python train.py --rope_theta=10000.0 --bias="none" --warmup_steps=102 --schedule="wsd" --final_lr_fraction=0.1 --batch_tokens=65536 --max_steps=2300 --dataset="wikipedia_en"
Each number is 128 + 24 x the weight over its row's rms, rounded and kept within 0 to 255. Layers, rows and columns count from 0. Numbers have three digits each. The size before them is the row's rms in percent of the matrix's.

# up: layer 9 MLP up, 256x64, rms 0.332, rows 163-255, columns 0-63
# down: layer 9 MLP down (transposed), 256x64, rms 0.336, rows 163-255, columns 0-63
up163 105:155116095170126094105102100080141144110140157135119111130115117142150117129094107096150107142111111148132166160101115139113093113106135080161092101125078140155132129131094178119160128110128121
down163 105:121152129076140087152154096147114133115111122134083116095116134138118124124126155149114142137128120135138161157153144133168152111152100135148171130116162118158094119123103119131163119087077065
up164 100:136139142133136151085073140135140141134128139118103118117146131089127127127114134148158097120134119180118099163111134094101147136132097096174167090069132104110105105156154127127143123159156091
down164 087:102136126097113182126128108151150116107124097077109127106120147148118113084123156132169123180135095133146153119107098126153127079107143125107115150151132128118162124157124157144076140107157099
up165 097:113181156096092165148087138131119143154166134121130101133159095154133095154096126171140116105095134131104130177127157108141120127109116069155135140133091121153126110110114148120105149133155130
down165 100:116102142183097139118119085157133137121130155117126149157120132129118075082156121143127127137157132108049086119145126112104146118106143127132155113103162113098152149113132119121132121119154076
up166 123:117119134106102116176136142147122132116098133129113161132198143126090124131086154119146152094140162110122136113142141101147146179140146137089113133099128136143133131104114086175112182152139141
down166 113:129163142135136149135171128195109109128135144149117109143133132130107071101119147142113110104128158117119164165114148117179165166085151150105178138117148126132141165162117135116119118136142135
up167 096:134151138115120148136123112121150116121200131122148117133141105157148126106156156133095134125161115146123141131183195116106101123129104076091136140108132088113145148134134145183125145114105100
down167 094:107115109114120121117093145123150165110084089109148153131090122128124095152137150136074141137129155069105116129143120135132125088109133153151110125127145149172080142094081137126138130128143080
up168 084:131138168131102133125073088155110135119148166132129137107156114147097125150142144134079100130126129121136120146076154110112139108134132091164081170132086117155150137126113091114147087111103140
down168 072:122109100160131153155165175118127114145106158110155130143079111112120116126135136117120152118151098079125099149134082116132114108103115146086163123097133138078099133161162092111101152118141147
up169 087:075081076116171135146142110103086121098120136119101122128110152151115113122121149113157099118194101095134102144131133137126122154123122152127106122137149117104164101121141139073149101105116139
down169 082:150161170148121137101134165179171084153134116143125166134117124151107148094152111130075136168097140108132128121102106102130146085103165108142139132155134133129142150137119126135109168149163108
up170 044:125125164165161151117118097136118123090137168148138165123132139132145160135104107133125174167157164096110114143146155081146080117171108097147135142109125171144140104112119105122127120120159159
down170 043:119117117132137118127142128123097125154121124096129125150114194124150134107155111116120137132072091154152151111119142167144112135120111090091108156136083112153094107185117143108097114114172100
up171 075:115103120143152118140159150094100122105157094114176115144135146132128151115157116125167125124139096145123166115147141161141101166162093135152116141154187121102166103119109076121129169110135128
down171 083:106133133123109159080122110166147103140105126130105159111144071160092138099101149144111104142126127143124121137166122133114121099107191159134175127119094109109101132124179107126134122087118136
up172 110:125131152148081128144116112123121114115159119132151113164153100155150128107118159117120101179115122109116136177110128105137127160144083110133119152120136084181144164126102184099144159149117109
down172 112:160117106173109155090119159123114124157093149126130147124143143140098094134140115134136118130107139144144138143096099131127123123113127166178139119105130076134089193164082109136111172136139112
up173 085:119115134134133122141179151105136155106119164131158119152085117143114147170131114117090120108143113111139096127102147110107159153151111079129132095137099110086120127104125128074165082096146157
down173 085:145088085131127152123142164145157137188109116129161127107108125145138137139122129100104066112105102154128160124146129116167090140132129154174144117137091128121145134119094148137086156167107122
up174 106:078103088131168123136159109116119106106154149139117155150159151115146099147117108103142134118120130060126104144152119123097104095154097081109107087118115102110158123132104150133110129092106130
down174 109:142134125152128178162172115159151127105081110133103083144109100094114159146114128136118109115144090153115150140102132081136128088127140178152132146121111112120142137119145140099127149123191120
up175 117:124115122122136120147140116089084141171127146098169149145150120121185146115107145098159139102152132136166133155101074099105135116144104145125104127124148139122112171146144098168093163135124097
down175 125:077107145096081157107117101125074106136139122108156135162084121134080133148173126105129119118148127137135135124116098107115104112137143148163141135111150114129122141145155159146141153154129193
up176 107:128163104159078125167100112141180150154138101097127099174104109129127122110121130155129163121136121093135114146149133122067108094143114105159118173105142109145131119144138110146083153122134117
down176 113:158177126106107159168127076117121148124084146112123110104097121128094099115143094105138162112098166144082117118152143147139113130129138155135141121079142102145136141151115151123083097131152106
up177 083:092115142171133157162102146132107109095120156122118126123118133099110131077116110155170162117125197096140120111154083159156138152140092119114118123135141155145157157128135135146138121123097168
down177 090:126097122086116120159138130110135159129113095104133141129101123183114161113121178123099172130128080131115079127135149105111152126134167131110117147134133162172107104157135125094157094102106142
up178 091:144207136153095097150128135135159148120142114145148190116108149131147124110140106150175102114097111138147081099132135127138146090138086134112151169139133129115130147097140113098122154142126127
down178 091:129116100105185153116156056107122158088131141157124127103128114145112105137109112088103152140110105131158125125112115101138135142138140131107081156124122074140103117177143137117105150146116102
up179 132:134174104176144110132090099139117122104112134117097140156058124105127136117099132129142102091114150085149112101111138135119179119146126096144115140151109169131110145138119107096178132139148138
down179 120:130134160120131147153143123110116093131164133128155107154107158179151070116115132104117116127090141133145121117121133121156103196114103127105146074124146119099186118126127163113143118148109152
up180 089:152064130138116066141131178126172140125122141151159125130081166119106136090114113130097139123179140118136091094141131109118112117136119143156155130142119167113143117123155130116137114115118081
down180 082:089163115153129154092151114138124139162167131111154123132142085115088118139140174148096136142129120149130117146136112160159183125094119140144129089137105149122165133093108107133100073103149126
up181 087:102140128161111111126104125143108120108143126132089158126080173129092154109169127135114133110136121091153077117093119134114113083176143100148125149138113157151134143153119116125184100105107101
down181 095:115149160093117153146145143102146138134118128150153144133170097122169132161081121128164124116126124136110194101161130125153128132119096130149100123108125061126147126102138151147098152175129151
up182 102:098118119141113140153126124141162104084105116144096126096121146116160138100104141114134114112188080132165072085113150164143078116104102152127153130145135141154162113100139143111137138113127129
down182 104:083126110129128151085105170144117135119100113134136088137133163147128137137145120138093123156078187123109123168147120142098153175091109113097115111106140121103147173132118129107101144097110118
up183 094:159158135130077082086133085125137098148139157119182108138080141119121118126138133130118137140095138153092150123160124117128116138125128073125191121139135127112181102115127122117136142132160140
down183 089:119127143108117188153134107134122136149121162114153105076123145143141122143134112070135147075125110166070106122157153135159177124092126126110099087137133138138154117110134129150123129111135153
up184 081:154128131137128123126124135106150106101152102137129158108122163120140164144097137138107138101095133069170106093162147109080142129114096085151080122105128110128078107127112124104174153132136128
down184 093:154151112083168163140130150128126081107160099122096115138118099160091128159164138167124123119170130151118137141114140113135117106134135157117151140174085122163132161142136131159134114178156142
up185 111:140105168150100122169116134156125121119086154130174161112155150119111155139110147127181116144095163117112129119145108122117114152105098125103068167147123130144126116104125115156106160125139077
down185 104:111126104144127151103159081156135134099148116118103120129082105117158170117172172098099137135152130135108101123135144105124122141119118094142147137166158101132157147119142142100205141124108138
up186 119:098095163143152095139133124128107105166128138124162083112149147133139102124100155144123140088105165144117107118105138120146150122125103154104136092095116125083139073133177115124165097116166124
down186 132:157111104159140170106164106189140098109128166124096087125156129120115109137125135085133086129126164143151126075105117094157106125129142100123151121082127163137154140151111134108121115122140141
up187 101:089112130158127124141159091135125134134152161130129170147143130152084114138155123165144138137118160113166136127155150120092115133127099124125142067147105100194150127159150162152147157118104118
down187 104:141135149112081138115158133122144101157090159102122131100143171123113148140092095149134116148088125147123087106117109160155128129107134174124077108117148140095148151156120140097152121128073119
up188 107:149130139110062097142161145126118116130116188137176128159110112086098114138144100112177138091118124094143145166138152099137144112118118136139124122114142139141100138110129150112142081114169107
down188 116:148107142133116091153186121169108091181160174134132160151119126132162118139100131171102112121137086100095105135124123140168132163142132156133133126134093126138169128125140099126150135120129095
up189 088:117117125148129115114127100145107162138131123080148149086109157137115144121175111149103131124095129101149131069118133095155151165150108135178147127143107142150148086077124128144165133161107137
down189 090:151152136117153134137131117153120120131163099114144111135127100119138171115133159123146095150116105148141140131174085136105113207115164177138104120139110149122105137086089092099156132138145133
up190 083:158098149191153132087114140153148129119103102153106164106164117109129154102148132122140170158158126092107109120142100145124164118153117139118099127143111179136170144138139107143084129148114131
down190 079:133100134105146148157140128144116113177142152122109076140090129117118128127111122112103105109103128131155108165131162107141116130054131099158146143149133110104071137102122110130168102096097117
up191 093:170160158148156099095132121145135134151117144115115147153127085068166105135116126124170116147098122105073133125119101089136149124165107104117139119118090107148126087121155103100141150130117145
down191 092:134119090114120126107124149119164178130099167162119058153126144114124149094147101117136104144117143131141135173154124097116115112074106155133098179153134145157140128158138151133119125126130159
up192 117:115150153125109136146132132152145109073168112084119150131152132137153115137082147111160119080103133171144130150147096137128125132103122130113151100076158171119139133068124109111118155108139106
down192 117:118126125141096107169113100105147119162140157101105156106152124144123121113151145100098114094125130174098082135115132142111091152186104144134139157135117148147119149182097115111149131090122097
up193 101:083134157145143127079107124105137126110128153170109137160081115116137126150128143140175100123109089145109130112132151165113187121129094119132142161150142152145164162099112103114109148131153161
down193 093:142134125118110154144134150149092122117151075191144157123122148171168106157152120195127105105121103146156109096137132114193092113120147119128113139155128118118107128127136145113116108143116130
up194 082:137182167093090122137134137139120118140114158116160157125165151123159096147103107176123103117106112125116105115123177064108118105181118127169145137106120127139129127116121155121130125092105115
down194 075:118145174130168163153112112111115135170162130093149131137096177107122103129098097149125127133148137131103131167073107149128125127143103118133155159189145113111144120111139146098159110139112155
up195 083:151080117134170080142165174132081123128126131113139123106134123117189168141151138159095162107154107113140129125106139163141136126140100122111119131088105112149131131083126118115104146100131166
down195 113:156147114131109152137129129176119144135114138140145094101133095146125110088122101131127122112138135105125118113109128175153160128175111097103148164075076122132132123174140153137100126154181155
up196 110:137191143137134128144148167112098155114199132071126129096157136107153104145135097138118134114099142160125121155153148120165148125126112122129133151119137159134089090108152130154092135113143148
down196 115:120114111153159128147130113146160179057115127103120101107141125118087151134123158149114104110162128102142110116097129156124171118136165102118170151152134153111096114117117142115170090103117120
up197 118:098127121131139110136102135125105110135144138174102086087153173152103130165108162094153101114153136094146143106120125091129142129171137117099129066166105137133097099099139141119095143129121131
down197 102:103112125063123174105154122155104131140139114193120121163104141146155149105160149174123151137114070090108117099126101117144104142125151143147119132140131109119119107124128160100097141139141115
up198 097:104159156116132125109123112157125135158107153133110138102147168125143133137144132168103161128151115108134117124117143136133128119167127066168151148121090090092116165109162128187178104109119132
down198 088:168095131142152128140117091126169127122107148057141108137157130127121164106156111063099099153145169107145121161127119144159152164116145123147126145155112125157138125113151140168122112144116131
up199 085:100139111101134129149134118128143092140134156145196089144176130118091169096134148116149101111138137157121145129115121128120088147157137159116126149114143081075107081134121161131128152130154122
down199 079:128161193137136134101145163141114127127116091104087185109116132140148113151103150105123135146118123094162107115133097138120112119142071117142125086121133168143121147121172137120129137076124153
up200 111:153119175163129092150143123130116137131119108074153149154142103118150093135085122114138116146123145108157138126128068128113117108181104103147151103119168139123130106132165140084119119176135135
down200 106:089097126123098082139137110094136128158145150152127109175126153118111073127154123091138152099108134162123114153110147146114146125160101111108106127080168116094122107159125129111109107150135175
up201 101:137092110145100107149124147130157117119116110137134121168126138138164154134128121123164120077114107122153097126143113166113099157143146104197142170102113130112112133092121136160143177076119133
down201 100:151133130076142146145122130142140125151151106129160141120115134093110121137138124119157130164143113138101148163103146132139179110116044111124080131128113129118179099137133109107100074128138133
up202 096:126111145120146120142086098111113157122144134121098169167124100134155139136083154145189147110072123127145105169128145147139164109116109119119135146149131128163118138122094118143091114071129102
down202 103:107150128104126150123135107146138128104084126130132136125138113129140097086145102131118118166173164093127125093142153118140132155144086106097106143124089103115111116145178146095127146178073097
up203 104:132180158115147107123104122095159092094151132167147121115100130105163119149126151128133117143112142183133140140108186152135152150136128101136125104136104148119166132085127155173112131149170118
down203 103:118093109126148169124163104143102116113147148142120097120109164161086133115156130179099113110103106133136086118142125127093140132118130092152152127163152169140131150109161187157128110157139131
up204 098:108153088125079152140111123150110144106130109177159091133143152132076110123142125155105103161155110114144146114129138127144119110137144133121124125108128095175156089101128135174143132087078150
down204 084:149155117096136123112128113092134148135174123176135131102127081136116129116110142110134098105120118135077117122139141119131111107100151159183100125133125104158088125149125116097068068132135145
up205 109:150145157110125182140144114132116137096165128122153132170077127164106152124109099139160091131115165103139102124122153135127132126155119069151179089134162146143149156154148120136132105133113116
down205 102:147120135104130118164167113163130106161100118109115105145114139133161087140109148102124124117117110135161135117141110124168118139114157140117155147148099061102179150142097179097160108121115150
up206 086:115134133112094177152147108139142102112120171112118151160142065139099120135187113161141153133116092109137130122128186149108135143113115115127122124132097140110157119107117154168123157080118128
down206 076:154122115142125098141116095133160137112087154136113149145118128122132145059177110128115138159123077143091089116096149113108156130094109159121137141136109112101129137150113157146120141192118114
up207 105:105118149155101110139082152112150105097118130131122127124133113130138101103134126106160149160146079101085139108166144200135135156148103129103144164150132118151172107134155149106110158123122100
down207 100:112138129120110083183129134149144125119150138119142101171078141140133084133129094144134093150173140131122104110076115130150137136176107132145133145100120116126119125112125131168062142112129157
up208 087:101064110146169111109126115144113123158131120124151133163110185120138170117103112144173114107139132117119118143150117136121135126118102174134109104089138134092143106176155139123149081140161130
down208 081:166125134138111127127119136124086153101158112129162149074144110145100134088124114146140171174162123158175093159146120118099118155124203127140139131126119160133144131119099093129116126121135126
up209 107:087096144121162134099167157132152128131120120159166143103119177151101144130124088178114153128117127107098107149154144111129132159142131115140165101114139148113105071148173108143119115116161140
down209 108:142150153152099192094140161124099147132124141154142149136116115099111103142140132086106129087086120141139116114086128145125188137130091130115120129133153107133097100130117139180095093106117123
up210 084:117110149140124136094150112137134135103138121120091119162138116099143142133131199156101146095117159156137126208084126117117137112135160122120165141149151139142108107168144113127110138093165131
down210 099:147160135104155145163152160157123131124148115160116128124158108140087163157104069109153098145125132146135116105172101161112167149150147107087115159120129156112146137092155132110171117123125122
up211 095:117130162151149111109069141140132147138100128142104172109167183138161120136113137129157103126175154142129152100111120115142101110143112114115141165109065094131113163091127143113142131140135151
down211 079:133155088131120139113110172159105116117134086162121162122109133124081098087177120151132137126102129138152077124132131155114144155081127144124134138113153105131170114093113110111096154168129109
up212 121:159123131150076117168122157107152132115152137125109121081157080193129114098091151112100140128135119176141147171111155118110132135144157123153150143141117112121132137077134152124116145107129107
down212 118:139160124098120102141124088090121159127081121166141168109171136124150119136127107131103111103123094166150128151153131188111175117117123165104145157124127121175099140136099156109137135127141141
up213 092:146116121127140096119140108171103170096126146113136141181124106089133131146135074130090122070128135062112142127148121140131134095108120142125114153121120134127144105136113113117133121100175181
down213 100:131143126075091104135115094151134120133113094150098106121162111103137120103116106139129160118096152094118089122150096114156094102173086147135091150147118104154174139112104135115134144165123148
up214 095:132126081116119129101115078129099163174096092080151092126138144108158101109139125118133125101164162103106154137089141176110128116157132160149145153108125135149119106139149139157142142128130165
down214 099:134098146113134111133118143138091093115095148195114154142128108103140139150157102156127116141107121119132103142152091165141161095128093129109144123122131128179155090143079077112117142140113110
up215 103:102148093145146120134117142131111144135175144152159133092148185133141163140156165143151102150120102091143134133121109083132117148164131100126151143083117155118123146167122144160137097120075136
down215 100:075127148152104124114120148127164129107163107106146120097118131125154138186106096132154069131107094152157168094152133106121144150094100166140137099102126119114139138124087127127167138130117124
up216 104:125117137136064116095078167137180103119155115121119126162094130122116111163114124144105151109135134132103143112159142153121157135147103129111160133153125155115151114116166125176157175165128134
down216 106:153102136080128135135104109165143070104119172101111132126105127105109144200111119095108106151148103111180137160133123142111147118106116129111114147145117117067128133117125143116149147149117121
up217 093:124116137132096126111145128136142102137119158164121112138121134121140124082164191138163128156138111141185165157114123164102149112174098092104136149127123157123162112139140098165105109105104109
down217 098:151138158135120096084150101171117158164126124135135093116134145111108102130096109141168152130158151106147107148119136130124081084176137082121116132145159124101101129111100138094103116153148156
up218 105:165142139103131127123124137069112131095130158117147108095112105147159151131092090106105132120154168146159120139149190131102141151116126124108113113130117097131085177094140141110150100105155117
down218 112:154136126083186104140131127137094134112132153125107113123110140141104141142154116118156109121105177161094099151143126123128126145032132134111121149097155123126109141138120159114095151105101129
up219 088:148113099151109138164136100131125155149152110099135114140086125125139154084081150144132120100146129049142098129145064153128155113140134167151137142120139164110143131148129139114138145159111123
down219 082:066136164111157101130115136123090091150123131130120117099170116145102078156143084142119123146106141194137140112126154132142111142126114115143143127137113104138139107116106078163128116096164143
up220 099:110087131129122152159135110166100130110094107119135145160062144133139135120114103140109155131125131091156111102151115152132149130115123196143125181118147167118152098107128089110128109094137134
down220 082:149136092145103111071107139111142143108180166105116156121179126124084127082167148123166105124141120099105152117119125073127115109113162096155116112118120096127125139133137153121125110153129114
up221 109:175122142085150127094156119061123103096147128155159119155109059121152144134116117124165107143155123116103117168123127128120129156135118123111149092105145108116120108162167134121118090134129142
down221 099:104102114125125123143144103157140134120091121120140123139141191136132150113117144109112146091130148150155144101136130128150090165179156140107083153158115118101155096123113127171128197157125124
up222 093:173117192163094115114117154170121143115137165179133132118145137118075179118143149115150133159133138120094099140134139117153131133142141114142111135134111121139164162122127154184157144118121130
down222 081:104147125157138110158139174094094142135115143112136087134131137103129063164109107117159147118128113122110174129119140126152158114110084152156162107112154104124124095101104085111096145151119136
up223 097:079161181113116107141107119107116135136152136169109100130125123133130146159104120106149148124093145120117176161090095139126150183138133151139173107150105100106145092149130120134133134106168153
down223 109:121151118122117118099106156090097149131135152139174119162098093125129102098157172135124103135119127122155091124101103116148101142144087181149093124111142097105115143139135086152081134129157140
up224 037:124108134140118105132094115093120182107102135171140153151149119120132150151115138132114138167132140128129114122131138120096162142155115128160137146089148175109161076073134129162152145092159093
down224 030:124076118120152119072098148123130106124138164133105111082130138093157130121091114113178133118103144113144170167093179122143138092148130092143089127102118100145112119136118130118137118137157144
up225 093:113069151135079102077119137137098109116146141162144088133108134135140144106133121093090135089143107103118150130090109105133124120139105166129106159115152149095119114169134166143134120120104168
down225 096:121126131109106131118144114137165136109091172066127153105170142142100150130118136140129082153094183128177107097145137180089137124132144143126146165124142140144123117152133087137140130123103136
up226 122:087080144115062132147152111090135117140140133109118089156116132176137116108125108147076122088130113116078120110101137096106150111142129124106148100135124148122128102096168118132162117135132108
down226 129:098164155097120121095174142111124093102166146110093108146162136130165119163116107166125109169149131128114148127139129095136127106124121145147093121117110097125082139129136101093122155115101182
up227 092:144105113119085137134149147111136116088127082095135076128136109129118120102148163124172140133152095164146116184096133133101118129149163102110161133138145098154154078130132100107110143144117147
down227 085:153106155108140133163061139127122137115123099080134166145128107131135126126147147104116125103118127119148099139100154132098173166147159147124117135135111157145111134135156132139195123151066133
up228 102:106138216136117105143146123144126127149133158112182153107122122094111154118128154163154091142112111152103131141126128115144173131130114112137144107111123125177144117131159192137133122161129121
down228 101:117114139100171087144107174107145130167120131152122138113076154134121082120137087117114140138081134152126122150141158162146091100131079133102113125114172145158163150136134119128135144151118106
up229 097:142126136142164107105076096154119110141120139171130088088117104160132161150092097147114131131177128113174188108158147154121103103104136122123105122141123122165133127128138106152132157127113152
down229 086:152122102126123185147098091142130129099099150091128139085139113106113112136149115158114114117134103143108073099133095168136125128130154174135158147135117143111081128133117114097098099132082151
up230 128:107071146148112107125132116106144091155178137146130173160153136158101151119131084149137159107114179126090132151125131098129134140151115131110161111131111106162107120147098121116153143082109144
down230 142:119091107164123179109130105133108076112162107148157134156120109127139113113135101098116127113118141120148103123133168154165145141119143165121128127162166108100099141131123103173093100124131072
up231 112:142132169112144147114132120095129108088139166121144135149125068167119104153110090155141129160164147155114167136116145127110117165104137125174145118117132106136129115122139147066134109090146164
down231 101:144134114221146164117085158137128155158130136089190137121132108155091093132153169118143126152146122118127127135086116126113141139136152146128115137114133115109132124157140115158165137117127108
up232 097:158143128136124123131093139123127113120106123118120105132110141119131137128061103156092138118126139121141138114120131067164175151154131190117176154140146148139161166133146144174138174130138133
down232 106:120055119165158136159121102125103164087112109106126112082127148124130142124159126151124102103102132140129115123162154124147126122164117150131154140119197126132105094159104155145119122165145123
up233 094:117133105118145111100160098055093138127138122136138154154116114106102102142121086151146135138153151135169097069117149111137185139158125128098144092083149143145120116151108132128135129122114132
down233 095:114119137114138134117146144122101134175144100123157120175178107107093139113108105147123112094161118126120118118118123137109114194122084131150145101137132099141094196158130113127132171144142119
up234 104:145083150105114115123109152141152124099140135158084107133118114119120132086115100159077118146120145119133112137096164116097123101140114085179174138124080091171152107132137142133145116145124110
down234 098:114104146152167133157154089170097137145151108157104156171076154111145110109141124139158145112137131112128153098123111131162132157118143100081118086119152077131136157139153141135097130117132106
up235 096:140141122169119161149106086111141116143153105122107125118155141143129137112095150109137136127134171122139117113156137121108129090134092166155161179166099169159133112122137111149112143167078173
down235 091:084120177089151148126144110133148124106083146078121175123139115082150108133118115104111133146132090112134157154127099119106117090130158094115093144131114086106104105153166130120141125119148133
up236 086:092153137094088135109126129134158115122129143138129114133103116067128132131125150129116107151195165127158125085130162116133166100119111097114075124110145101147142137166174110130141150110136107
down236 089:108151097109167136149142089131133151138125118176122081162147124133142114105139138092102142156167134154113079155140113139151087100102133085115118145146107130152106159105130113138114157110077129
up237 119:103145133088156149157127129115107138075110124109178127162106099087163155140118118108173132121180129136128119152123096112081145113163134156138141151143131106147117112143113094154120097117164121
down237 124:068152129106138105127116104069096155122098133111108133123137117121183109100118138149113124150116137126113181153111152116091135120126132124106096117118136111183107158122107099101084142154140110
up238 096:073105174145159105147129114116127139158161132131101127131133146092126111139114134124117144132160131077096132111141102165093125090140050085125124151129133110103139105133121163104120149120109145
down238 086:138149118097110135192110155114094111106106126092143148152148102138107128143131107123091138129151168179099139146080098121108122115138119163119118121098086163169123108151132114106123170126125145
up239 096:095142101128134134141161113118182120125123160097133116153103117101098132151087161129168188070104124093145102157158124138143113143143119120147120146118122127116094090132130097151153135111133090
down239 096:145110124152117105108187126134150084094138098168092150140106129150181088160167124114116098130159113155096122132138141128158103089134158099138114123123116142128160141085139105158130122147130122
up240 098:142114152140137139128150143177106124131150123159197130171129134133106124134100118109151116083095126099154094131103158093125127143159122074124121133115168126146175140168110115125101130157150132
down240 089:152153144093117177158147146121094142160101128093130119097101156140137106110152156122116077167100107147136100135146122176142106152126114134129141089165144111100096148164137138145150110098126151
up241 116:109122110146107120095094171121174126146112129107114113115102126112171142131103155160141097075076131120124110141129143148123165099104142127158142163104079134112126126122134126143159152119167173
down241 097:187088124150161145115144108170173131131157157115154080131131159164129097138118145120139100168087123119148096133154154116142133135123135129153150118149095113088158125139126091155125111138110102
up242 104:121151144131157111147136086155103139103125113145138138168094130114144108146107107146124123138094158124124147165167118162066111129123126085154096119105128141126152106113085129124132169073162102
down242 097:148101096104132122115132169165149148114097183149139124154142113152110131126136145130115139122129106115106103154176128128144149159097123144120120116145131126170116142156127130046073138157133152
up243 104:113116067118085123165126143140180146116128130116124151121128117104154141138085078140151104062099125112110103166124134150144091108128140091115133118107136124159128130121139124098096099142145098
down243 107:083146115133172138154108128098135109113143105152121156134128116123078134133175149128100109141133123127114106144146095120099135162148103161082109118147126154091124135129115101104117070082159099
up244 098:135148139116116135070112125137136101083127127125146080154113116103164126112124131156107168133096135128128116119111084116093150131147126146116147121063137140149159143122134113151148122178145190
down244 096:132087131115165151182118152127139154132149126109107136121170104116152149130161119123121122126093147119127140151133120182136137123109159132147088120163145151155114078100130104085173091148117095
up245 127:156085119149127059104091158074144149160087148145136117148155092139141098109114143086137147110159129142126128158129110104140126123146130193109136150133125136128167118115131147137131139107129110
down245 122:137129138153101054142146114124097125135076142125102118146084137112137090140111060110155130125106147152124122132147137139111113082123067138122124150114113148108140135127090144150099137149128120
up246 102:114172116116126110187121146099128150148119108139096151150131156141134102116114130133188149101112147083133099106108120134132151113148112123120120186104101166099132147111122104167170156121141108
down246 102:085131121101115142102142119129168116084150078151135124117102139121128120120095150106133132145138053117125129147105153134182106107122096089133125123099123123121143112111136144190115086138121107
up247 102:091131111113120085138145128097158096116125140113132167124116083166144147184131110162115121180130137086121140099108132156139157148174100116110139097120126100114148100155169127145117115143125153
down247 103:134099146191131159119143130110176111111096100144151125113128130135144113142085144143089120141081101123109103115096117075110138140160112141145100100132144148111163154142138108119109117121169085
up248 106:087107137155128114117092153106112141146181132137127161114116203163145120131149135130124126116132133064157110091135172108120109124134111103135110142127128154128113140162144156151148163092106130
down248 108:155106130133180130173153093142137145119141138138113102140105121122141137105153129099087087106124136159141121156094149135168132151154184121104128136130139138125180102157139078153136117090146115
up249 097:136153106142158118110171153133101149098117093147173108176143116122108137146145134155142138139133136144107076130125073123082113129158123114116147120141154124151098079131162107138127088156108101
down249 088:130112115139119144141090105151144110154139162084140150104118147142131111110129177105129132160151185083142135114133135150115121132094148148139142166128107121074187149113091125139133132088122098
up250 102:109143130152176141123141118130171113104150146184112114126146192157176125149081096096151103129172106127132134122131136160109109161126130114129144138144109110122157143100166146138124119096149137
down250 096:192102154094139167151172136144141143161117122108125134134114150091109132130085101119085115134131114138147121102132098191135110147112090142124141116160123141116123132185114108140135142168121128
up251 101:142126105159136103131142081135099128124104119148126131109128121108186148097109121131125129095103105072157098160124106129111175111135143131097123134121117135173096127153123164126164085181138117
down251 098:114145121102178123157121145136142189162086110163110147117095104155084118135104105179142148120138135145151134155182088106104131107111106110116136138105119127128123141153140121104120139081119117
up252 087:126106127183104071112107119151140151144100117174125141107149070112125104122101130111132149111137141116104124124173127097138097130160111156101139139131120106187140136152095136119147126134077120
down252 095:146151119181131101143100121131106137122134114139131142152120150134154157151118051117119102108123140166089112104118105156100140114111115115140142124098132153067111139136123121172135122110162074
up253 110:116143158160127106113152101066134133133165100110166131159100073130112098166137123152161135161193149136137142139145123100142111115105118097148108157109156118160109128104138139132098132139130132
down253 115:142101130160143139131174110106181118079103101142095121116093152105146114144125124115136103117119160169088109126160126155147127137189139101093103116117130136146143106174147133128111101153150122
up254 097:123166123153070159155170136080129106085161173122117150118132106135129135136108131116133145104171126141151126072111103112084134117095138099135139143115113122166140159141107140168128116144131128
down254 106:134092149140179182124145103176157177118111120151099121154113165151186125121143147114128126099147111115132161144122139130140131097131139141144140098151112157082108089113132110127109107123095129
up255 109:123101191134125133155139133144136156166154171086131140141127142107122090087115120136167152094132138167120128161125173128119127152140094151165158153130102112127122113131153136116131144105188122
down255 116:134152071120122111168125123120108145100084104137127164130161150143108141118125133094135114156109119188112120103094104088110119119117115105118062103105148125121122087111168124117102130134141106